From a checkpoint of a small transformer trained on Wikipedia: 7496 steps.
Each number is 500 + 50 x the weight over the matrix's rms, rounded and kept within 0 to 999. Layers, rows and columns count from 0. Numbers have three digits each.

# o: layer 2 attention output (transposed), 384x384, rms 0.0198, rows 94-103,221-230,349-358, columns 0-63
# v: layer 2 attention value, 128x384, rms 0.0227, rows 94-103, columns 0-63
o221:523516443506525391450508529481486572422582530500508579480586483496572504496499491427556443474489509428504518483489495590379531473580463485523514562507547534476533420524522494459524574468560433
o349:495580529588476539525562487442492536486464548498474472435510496532586518560480506468495524542517483492595481472468470447568541489459462553602491482536515554514481442583490541531577523550512543
v94:556485468409507538560433488490394475433496569608416518593497531475512510434555540556526538548436545444493521406568434566536469542453582451495487554536514415448487531437451505531493479404493555
o94:496422494463479472460450538539505412476449561544543518544474472498514557491532519528487556556417529435522359431478506585328497428584584444460491633489517460462642394557417424525542476488530456
o222:500480567508533540535545470462525598511495512515454460473428535513465519533500515593517529483470535489421472455498511536449459492545548504514501515504485489555577439531451429506491443534504490
o350:501511547517456567570487472501509573562582471494446501453376497473542483568495475530520477454472473452513558519524465502503442511468506535525528487512527530519485530503556505524565483434563523
v95:484426542573443485544438478463564513526495554388398516453493453475507544455513477538492434404452484490492442482571445447515525575564522486546511606548462530536498509507399568470509554529594513
o95:510464437527506523537546446575502467542453577519510587521504451495387544528519480596515472493562491552482509513480550563467535496506520488434487542468538480459518460475554476445386440451615439
o223:411477523476485511463484490463546523574551464412476468556478548418393463454518524539441594516534439485487554495522532506460517428517453558443466568528517488501569503440536518503476511488546560
o351:542470509485576518477495513471618474500446493529488501413441560544541517521611462535502440461504502466482539508538430518525517412511487483454509494509427569484482510502470488488472562544445395
v96:428467585571534475485540430459410522558476430381558550617513575602516537599484370410452514538568511460463452490511431484541516472552458416442582523526559506604506460469530528591503510607461446
o96:379561559545513524476467582425439529456503561481456534496536503457596508566526427507473558468555487498522487505468463408488550469500557550439515520516431513486472560446493506615553516480515570
o224:474550540526506513434518612552513561566506492550531440600516474508433508589553519500470550542464472532498453523442465381382469463492430648501577510582489563428438480549444504498514527507457489
o352:484485582513491485533535467585557500464537516581513530485495525516426471497463479496462608497521480554488506506533526518481507508483494475480513504512501435435511514473533438478449489474513423
v97:456475538461534506518485494492427451478481453503521506432496479485452603552506424485497588480557417470486591603569533523524422448439466520499514432469428392602460536461475603603478464486584531
o97:476530459541509541476464410527503431557552458469492576486477518410484492483460507487540538620450431436491511453505459474577538435542494341441588551514418467490489562571566430626602579490474406
o225:489506532456452448466435475480546457527565488544516537489502549490465577480438533444510499491503506550495535393506575559552522542520495350504541552459444546541527597513553479524509538458489546
o353:447493498515466533516438529474488463501546517458488515523399517518564584500490509493487500469550491519544532522453498463551539460486537469514500493403510547473575516513464443519449470503511540
v98:529499459513484483491496527462414542478478519563549505435535484515488487525560527447465502438491511459398612579512514575457481523401562434510419544469475570545468471502527411511469545486478543
o98:394534552510584379534537574387430553423528477587430628483522387573428496569530408559499515448392466588437442503353482577491510566522532447534541496492540430570516477501413471489412570464525507
o226:562476526611485443535499519559425512454536501560496561551468524539448487547480391456534504496471457633527531538549523546562523513468575428500513532417512528507487589527462461481404557499596454
o354:496459460496495541481448501617503526523517465512538492513479534501481476477482538480483560529528382510533541477472548403487559499406474535575538519509473523460488501490497528476434534479577466
v99:430546459424520475481447514548563515540516568537545442541564450470419492431453543515550462460565440473414408451517505489458551531424467530528567554488523563529499441461577554481549526529505495
o99:657496439535506517469571482442556517577593474537490492538464500473522510482499497543531514528626370474480561580513525639498473528514520503507485529512558488506645403527460487432404514508601464
o227:488488426453510565564532526469486493541547441592557544514516525533519509422474562543520596480480479474517504520503545639460491515509517504457522443500511503587586457477416522479441439421503532
o355:441409466506554553478499502464470563481487464549463528472578486438485513542532561481529494405484570518477497491559434543485422507506588466483495453553432569484442545514463489472550482476449457
v100:497571434470449478514559567565521402484462461452468575503524495495534563493463511575475481560538542557510577510460437537495442462473560562496500584531504418420516562453486389528497441411371525
o100:576507440475493436497508505418473455506503376487518494447505541492547528468487593569485546476569493551466605600570545514539354483485518480526533438473584429477540507449521457443446512495467482
o228:484471435498460461437549508460479462533473512521515505428488441497544508496562512466526577474477554519470535578614552533478504477550536425502490480499471482473575515443533493508566505513444546
o356:442399437484463445508451498483446583551450473507499504545412474592534551518478527467496517441459541427548486509597489533556483482525543432528510567495454513494526499546484516528507486558549486
v101:423563509466557483534467454480418491562447450474463554594490450547535453461539442566549583409530476517498548494453534573568490509533447544519520555529476592406534559504478606526580509512612515
o101:481499434518569509508512462489538508600541445514456569472497460478444468592440521460493525528361501462496433528460429504456509403455448549463475535409470589434500608494468484577475518553379503
o229:509535464565455503540376486477539526478467486512370519403504518504502564565526542494453410445541494476453527550469473532518479464550423460463446460509461450486465641494547565467479495499409530
o357:508589381574486527524528565481498398528465521551518537414510447485524616440555414450455480487515495488515549589456417497473480483507544549497509432512488446476527499455443551486475478510528481
v102:453531433584495557534504431537512511550531506610444464415479429514406556460550494530442518492517520568432410533461532491549455436467487581464513443556556477492431516474499470457455463559504461
o102:530480507503534516484481530489445464587574528645470587506501497519523479583473470510502438464503435524394525452445495577497439464464469471580518501516481445591549592513427574465422520480583422
o230:572514436510522510523535559548465441537577568588535605530544536483514454476515492502467444557427512542461595545479531557429524545482489598535424519485434436512433567519436537423529548453438449
o358:541485494509478583486534501534489491445533529536503548514555505435514429469575498477503528521482499527492511518497479481478497556477502508470434546527449488500473516511543490487505508491487405
v103:538584576423508547465521392574550564498516538447474476456595486499455421445422543416513512579540571516416463432530477403548486538449509461519394475503602486543463492584503436513502496473542454
o103:532496474453461528430511547482509510544584490540447533491522459609560546462468508511471518418534496459485505478480475510544484532455470445547478421402513501523599525505516402459441517474571550